config.toml
n_layer = 9
norm_place = "pre"
qk_norm = false
tie_embeddings = true
parallel_block = false
lr_head = 0.00576
steps = 9711
Each number is 500 + 25 x the weight over its row's rms, rounded and kept within 0 to 999. Layers, rows and columns count from 0. Numbers have three digits each. The size before them is the row's rms in percent of the matrix's.

# layer 4 attention query, 192x192, rms 0.102, rows 100-191, columns 0-63
090:492484452489544512518502485492483494491498527473518502495505496463479507477539449523454506506515484489480481480484480494476511497492488529477477515479510487458500522467489472532551474520510527
089:496486451525473497545464453515510538464487516512484497511492484493486539465534492510512467463477474464507491473510540516530505502496553474478504504494524554519511501519496525536499504513471474
086:477499518551552461477502515519510504461502481514461485491479459433518470480471480476481514531514513523543494496487516522473543514498509472504480468494469510483485499523507478528527489470438498
086:494521530508524524464549517497467542492485503540513508512484512481501496446502532498528498515526481548519526545527470463492500481514494558485514495490540469496516486510490525470463480451500500
092:514525465487483557520512485480497488525466472517527489522495488454505505506542520491545453457485486464480500484512460501499507522537498502507488447504498446490489509445515495515532524554545509
075:523487497462459537455511497508530467495495495499547491515496516481475501521530507483504523531542474547538491515533458473495503470527512535508508517527481477457479523503488482475546544532515525
080:507518478504484514497517533499511505472486498477463510512472539485487516507477505476516514467496448504489519552517508488532497486478514535509500519502501527538507474498534496475507519518503488
078:475498513563539485461490522497484503506468540548527499491486536473523477538496521509536497543536479576520493501537483509484486506506490571475481526508498454503454548498487488494488537485503511
088:514538475555481469486513528483504498514486508492508500462500504502535488543510536523497501496542504509485484480488493490518469520518510516472495508526507508536514515501496523495530505574503456
090:486516540474526519469481485492532482486500539514517495547529515508495479510516493523522507538522553463486511472479496490481495491498497507514494502484541519514504527517494498526471479514471457
084:470497497515499518475532500485516502484471498526523504502509544494519506514498538514534471511506483573510493512511517503510495501516463528503493535509436481517466513478471483456487576503533489
084:502509484530531473497484569487523512494487534504468512480508501514498483470506480480486558520525556450482518463499480516496514506467485491469514506463509529487498461507531495501492463511484475
091:505508511481533499481492530507488497514479553500489496489480555467544477452452523472469511466532491561459514508481452450481510539527484510520472472444463477522468519505488481536540485486532517
107:480480528459517504516474513493466445510488500496504506484495475539496511501495475474505544527504488461503537515503458515517502480512551501537501570506538533518503459547513504492486481494508464
093:501517525469501484473546485499510465485471465492548497463515458504488496487472507496528466545514529506520507517499501502464513464444521500484508509480491476503519486531530502482493504545463509
112:471509513521504474526529515480524508531509532471486482469512492487495474511556481497479518504523515448462506461490500519446521459495497513478499481493504495489516517491522487529527465518506534
087:486465428513510480523523487516523524482493527477507505524476520521478489499505504533507495500530497506497478469477523512510516477479493493489497516506482523492477505502534503495531483512528507
084:522504455528499495452484521513500517478527534477481490497523523500509494498517527503485527501534493470465485437491501491534495499497484489510494524513473516526509482520521504479494526523537473
090:483505524506513515476459487475514531548505516506476513521471510516504499541506501478515563545461515476521514537526524515469542492470483522484486475487527508472498513491525450485456523471499542
085:491506450454487519534516487472484503538519496504496513502530477500478519507540513533505520444490516501462525485448478531520454472508507472524512465494492520485498493445483498504545486543516522
085:537508486517516514471491490503486545460509507521488512516495503486499509447462494529525529482502458545524472490548505451518526515494463502516470494498499506466488462505473512453496482465490545
089:482506531475546500496472567479489492536477503511506492494511526474531485505508518450446524494491544498469513420501486496474503473482464489491486488460505541513477500495544499514495523524522483
085:467509523492526511513573499487506519544505497498499493466514502490507489471471470469502499491548527505486503486502474491422526519509503544512508517460514455462494503506495469525510478485489536
080:466495510498534513530542499441473482524506500513522495498477521541512485511555503556495472499532487484485484486487527488521451500518502469513510535459533507538503509523511490496489500538527517
086:487530556494504516507489518481565503491485502490489490472499496537504480490469487486479487482493486434470479464514539487470524478472512487534521480484490486479495494537502501516521517512481482
081:495489493479496510536535498527493433514498489516471503521524524509502513517469497523535505462483480489494490502505482515491499461530467517460549519534498457516504546457456493461497488536538475
092:549487530469496497478503517486467506501508508520477502477509454495503520491500515491471471497475527472470542493448495521506476522567513498539493468516529498497512515486501486492503459494525458
084:488495447541505493531499527543503475502479521484481471528493496525509489507514532523514503473475457488479492501493517522511487528508518501498471517515550532499481497504534491443487509504558456
089:508522511522500511511536517519480512521488416504474505477494420533506497452489504507510528484505517467473451562517523519531531515474505476525482495464508487492531490532521520459475491495460518
082:516492512492507540522484517455461432487459509491482504484507489538474507528494466488530487484480511489474501503543484477544507504524469512536517535471530502482516512488535524467452517500511496
075:542522467491477514535448472515492523457539519518508526496503520470462524504522464529516513509540478526506515505488500457467513513527501503500561539532505466534530513480459507514532484501502508
092:486529544493455491509491490499533471550479499502536499517497555457512497529526522484505450493519520525516522470503492472452495515520450535504504513512484480509501517500503489521518494518541484
086:513500481494490502504517520472507512446468498554498505485514473510477502535511521523522486533502482515532481505521483514509474487512514513491527520537492471479524517449478552491442481488481526
079:461483509503501484497514478472498502521520495540502494508475524519472494502522470535524540520491463475498511533482498496495486485537523507484508507537535507504494508482484502483474518484549466
068:476525481480481455521454513491523518542519484484481505492512490485506520483500514472529536480488489467536489505480536550479462520479503494480506508506533501501525503492483489518477479515539520
076:478533515583538518485584500503516483497463491523520466507496501503504451473491523499510515496486495513477505522526490488487513481493520518488463471503491467507482494533559487490499511432537500
087:522480502535505500525536499512468523473503485523511511533458493547500503528534549501524494438443480487504518566486521510527468489493496486480482488521490526510479522466474526491524521530544514
083:498516544470507502496522437497486459519509455506502517532486480567496528480547491519505472480467500480483539509458536520534471498516502465513494447480543477490505509501538487491494463516514523
090:529501481464490484525486482495492556455527486515474509507533472510477527488515456497475517490525505459492493498491502482473537463523536524561542519527491518484515484473477536485515465493490497
087:489494453444472495504453526504522521453469526481546540518476529459485512494498506455507515489535491537515539518481511521541502480498509509454489545497496508496501480485478515512525500529478531
094:501490487553482502523516439471507543465547506529458497470509482518469505484498458548493498496490476471517519476496563553480505475505512492529508519487502516487515477494509496464488427450467478
079:545502540555485532503504499455510468520545509518486494494532458481482495499541508512503477532517537499538480473481526529457499509518533509507507458508486462543498453539519461503494463468484481
079:530495503503532496502519517558444476460472506513536503488496472481481508474495560492538477476472498556495532527503498496547471500517488524506471508518486532505518497533482539471502512513502449
087:503484495504506492483446488527517493486509584535489491519485523480506499484428518511513517532440472529490503518507534447545518500525501504477505515496513545522495513500530480455480504444501462
077:441527515493517500482502503500534520502502539530526493477484567466507469522478504504490491518539517542525535500495469478476460479498501553512496541522471495488464490505466467502559531464521497
083:510487486535530463515496444520536461505547501491475484524486490504474505469467515534504502489474528467466508503511542527505504508520526502495517453500535504512515541450507495532487462479500480
076:511519493522493512515476487572492498482521498459498529524471494486484529484489471503482521464453499515463490551493524511540501502476519524446478483451506506506527511475488463523522493500482514
081:496495513579536523463542531491490509503514518525504468482489492493510471529456505478500500504488483512518500515522490505513482516458469544499436510499486519483486494549544484468484531495529465
083:480508511478495519531486451473524463530503486507496504506473495498517523535512504489491488453477514488542541555501516509469452485535521533523518474489525471515493549482487488509551498506506494
086:473500526446485478486488550528487469504477494467519513475525528533503510509504485471461497510532498492553499488497501490478508492475512485517496547477461505454499460534460491541524505506479510
083:518503528512477513523522511477536493531497506493523498467489473532499517518494519461539446493526463518465500535540537508535469503523499525515512537535473500497507522481490505471493554499535493
068:486499508499512535454511527490518536504531504524512526494516497471505492509470490521464453496522557555529465504517504491477472468426506460505495543477458454498516528487468515519496528501450502
087:550497505520482518516526476467477497478556510521507486502485494531518498496506481530545464488510503481463507484502499530582461528531490471495467523490520527474513502455479491521479518499500503
083:484512501504537548457516482490462543465495508557508487494485487490520495492471477529502472514480530533498480480512474476509518504488452508503481484482488497502494505494512489501517509438468475
080:486488520510492519483495505493493468473481543525514486499515514513501496569462518490522492504483457516466502481538504476502508489477466506496464544513471484519476504511475474498492545462541487
090:486504488484450473536474523493492508492498488504530500482514463514502508532542500523532510489500520457498465503508447515515503505516530477485505519520470495516505497472502515480505513531486492
084:543481485481497542465503483540441522494493468515527510505457468481504505479505484508519438455483494544443550541475492501567492522493452492503480487501530535522490501510489500486507522520512476
093:489490488450512481498485482486498473551492455462494511503500490469496503466542513473515495497507518493515520506460511523528478508524512480473516437462501502480503466499516501546495481526475507
084:507487476483472520546490480498544485477532471461449498507522455490508507520545498512504459467496525494494465521496522508473505477506522452531549495501473436560472551475508492520547498505498516
084:496488532458489484503448490548524481542505469475507517524467483499488515500478497502446508519499522465532508530498525528517507469514508449498539521491499531488513486512498474485553478530457491
144:493496518490509520490520494491500496495466510496551490480513518480516479544504491512530523548513495491477531489489487493479489476519508504516496534496468488463477511521534509548504528510447453
149:486498458477495525491506521460520496485552513515539500506510553512517493513479537503524495478554567509487452523492487459487447520480500533498515511485501498494516493461508532522494505519482502
170:484495516491516489496503529498493469464514554487512506513486464497503505531458497547487516504537477509494511531468542534529521502461519455475514543461487502490507477488499469511490454459500530
177:491516531428501464498492477471523494493527534497438495515498552531494511494478452486470505526499520456500504460528519495506494490457519499474497525530516545509528483467459509522471477506461501
174:478513491488468508465544477491535506502503436518494492494506572486513495492481508500523467458547510496525473525548529498478484455469473506483479541481525455533508528493499519507487471509494490
125:552517474482448484505498492504490474475515461532523517484511464527489535513512518532479452477511493485507478511475471492511481532526484472495545510498493523531522488492486524508523524498489425
154:499486488491480457481514500475524471443510505502519511477503507485508509507497528497512470512536540489504486497487523498563471518545486454498530512544479556533511523465491530492522530520493462
146:482505446495518502505488487533485562507484537524484510495488505447479506535465557521517492479476503507507498494535501464517512529465468546488517493505493485461512476513486528451489481497506484
148:521487501505535485498495536497475515529487529514520503527508419509484511493546456496504504505485468511500521512468540481560521452518474474458518475479519513500495507535492472464517461473533511
165:503498482504513498513544485510490523465526554506506504511482493459476501481474511513464519448509496510509502458486536521503514475468462467547517509527459507483486481519499491482488473452520521
158:487501495515500508486476488473476475526497507483510502485513502473508496493525435510507521540504520516500513478465497529499493509496513496497498494529442521491499539471498507533510531518505511
143:510495523462510511483523511479488432459497477490484509463492506508490506439460492497518500498536495512478518505489499489546501478530532479526541514467494535500501440496485539518519515529482485
146:489506501491484510530521527495481445503486404493505506489519515523502515487486512503519512476493523466496474568526471486456436483521513549486518496477527478485517502485518508491493483525472509
164:492492510461513492523523476491473489440547499501506506535483489507470502465469487497482506455552516487530532496488515523509550478479524498542520540480505520516499457517481501525497499472519509
173:467506472492534499541498474473482502496522549520504489506495558502536503539474518563536514488508494476527486466537505507528460553469471488499515525487447492474497491483502489525498508492501532
157:479493493491509463474474505507489511575490501487520507505516515533490499516539447513486510566491490477544515480495485553508515500454487456484470525496484487461505560496479471458499474499503521
153:498518541470495508487477507492479478485506479497514510496502487500449508495518440454487469552479527492492538478474466513511492463529561510534509515483527516498504467504483503497518510521489473
178:516518479536510469521459521505496485564491541480445496519497527542527499505514504508532526508487470460514461544530455512501539529457491508430487484505493498471505499477478465507480477506483560
141:497476496498493491510447499527519515530504523482439500494511530510510515540531490491480496521445458473479486502525486522489492513516516524452487505517506531468508529486473472487493484511480486
161:516501488529525488520498514529515524512486536496478497507479493509516504496452506497490544457471463495474468534486503462459526553494483501483489474504506486460492467519500513492471452464520536
158:483487448487469517512496455503465535532480502519486505525493555514474521501514484502496515497481500511551567476511487521507535499453495550500520510515506504474508492517497478513492520494485479
159:493516568510524457480502498497513533540509538499467496508522497502526481516501497466475511542514504465528482467516528527512508507489504491429482507504482480488491549514480482508473463487485534
158:473495480530518490509480509531487553496470508509490515523489448488493517552520525552502490501500465540480524537529503540533513514503475477505504471539477473527515518528499501500507479518525515
154:520501477471523478501500519521511488481501518515487507510480508475503514482511513529506463462514494522492472493504472473557492473516482474495510523463510504542514498509484497450517478538514511
165:511546525590497504514487502497475538510475532516540502480496448503504492517532491534472518524483495473522510470491488516510514492523485463486496475489531494494507521527538485460511518484499467
155:502521528451527495465532513504488509452487460508489506464510487452468507467491496463486473539491514497452523473489526473494488482566506545526500466503503505532517482484519557521509522492493499
157:469490521504523488519514493473514523485517538479457495487515475512486488555496510487519500578489494511506504502512517487533532454493518494465496543469498494508491457484491479522482515500485523
168:512500485469469472505489495477471416498483482495527507504499496527517509488516480524520520489522520461479490524486466505508452533539532486497513510506521526501520530465503497530521533511496442
153:530496538516495502469533528495493453525525480503510510494527512512500492460493479505491499478521526498502492511436523496487485509512508502515486486494486512524503497471490517533493469495486521
146:479499508458516486508549501487497448458523436528544512486502502475464498501510504500513501517555549519523507506473499512512437445499503449536511511511545498518508563496496522491517505501485477
159:486510496482516511495519534463499499433486490511537500511479445509478488480511498510509454481533510508497480488499509510540523467485497459537518524442530523516487478519520499486527513516533501
180:524529478500488522464499511511514517500514498480451494520499495495504511506481488482506484446495492536479479487486494468498545496493498519521489498501485531525496468528482470515505479501535530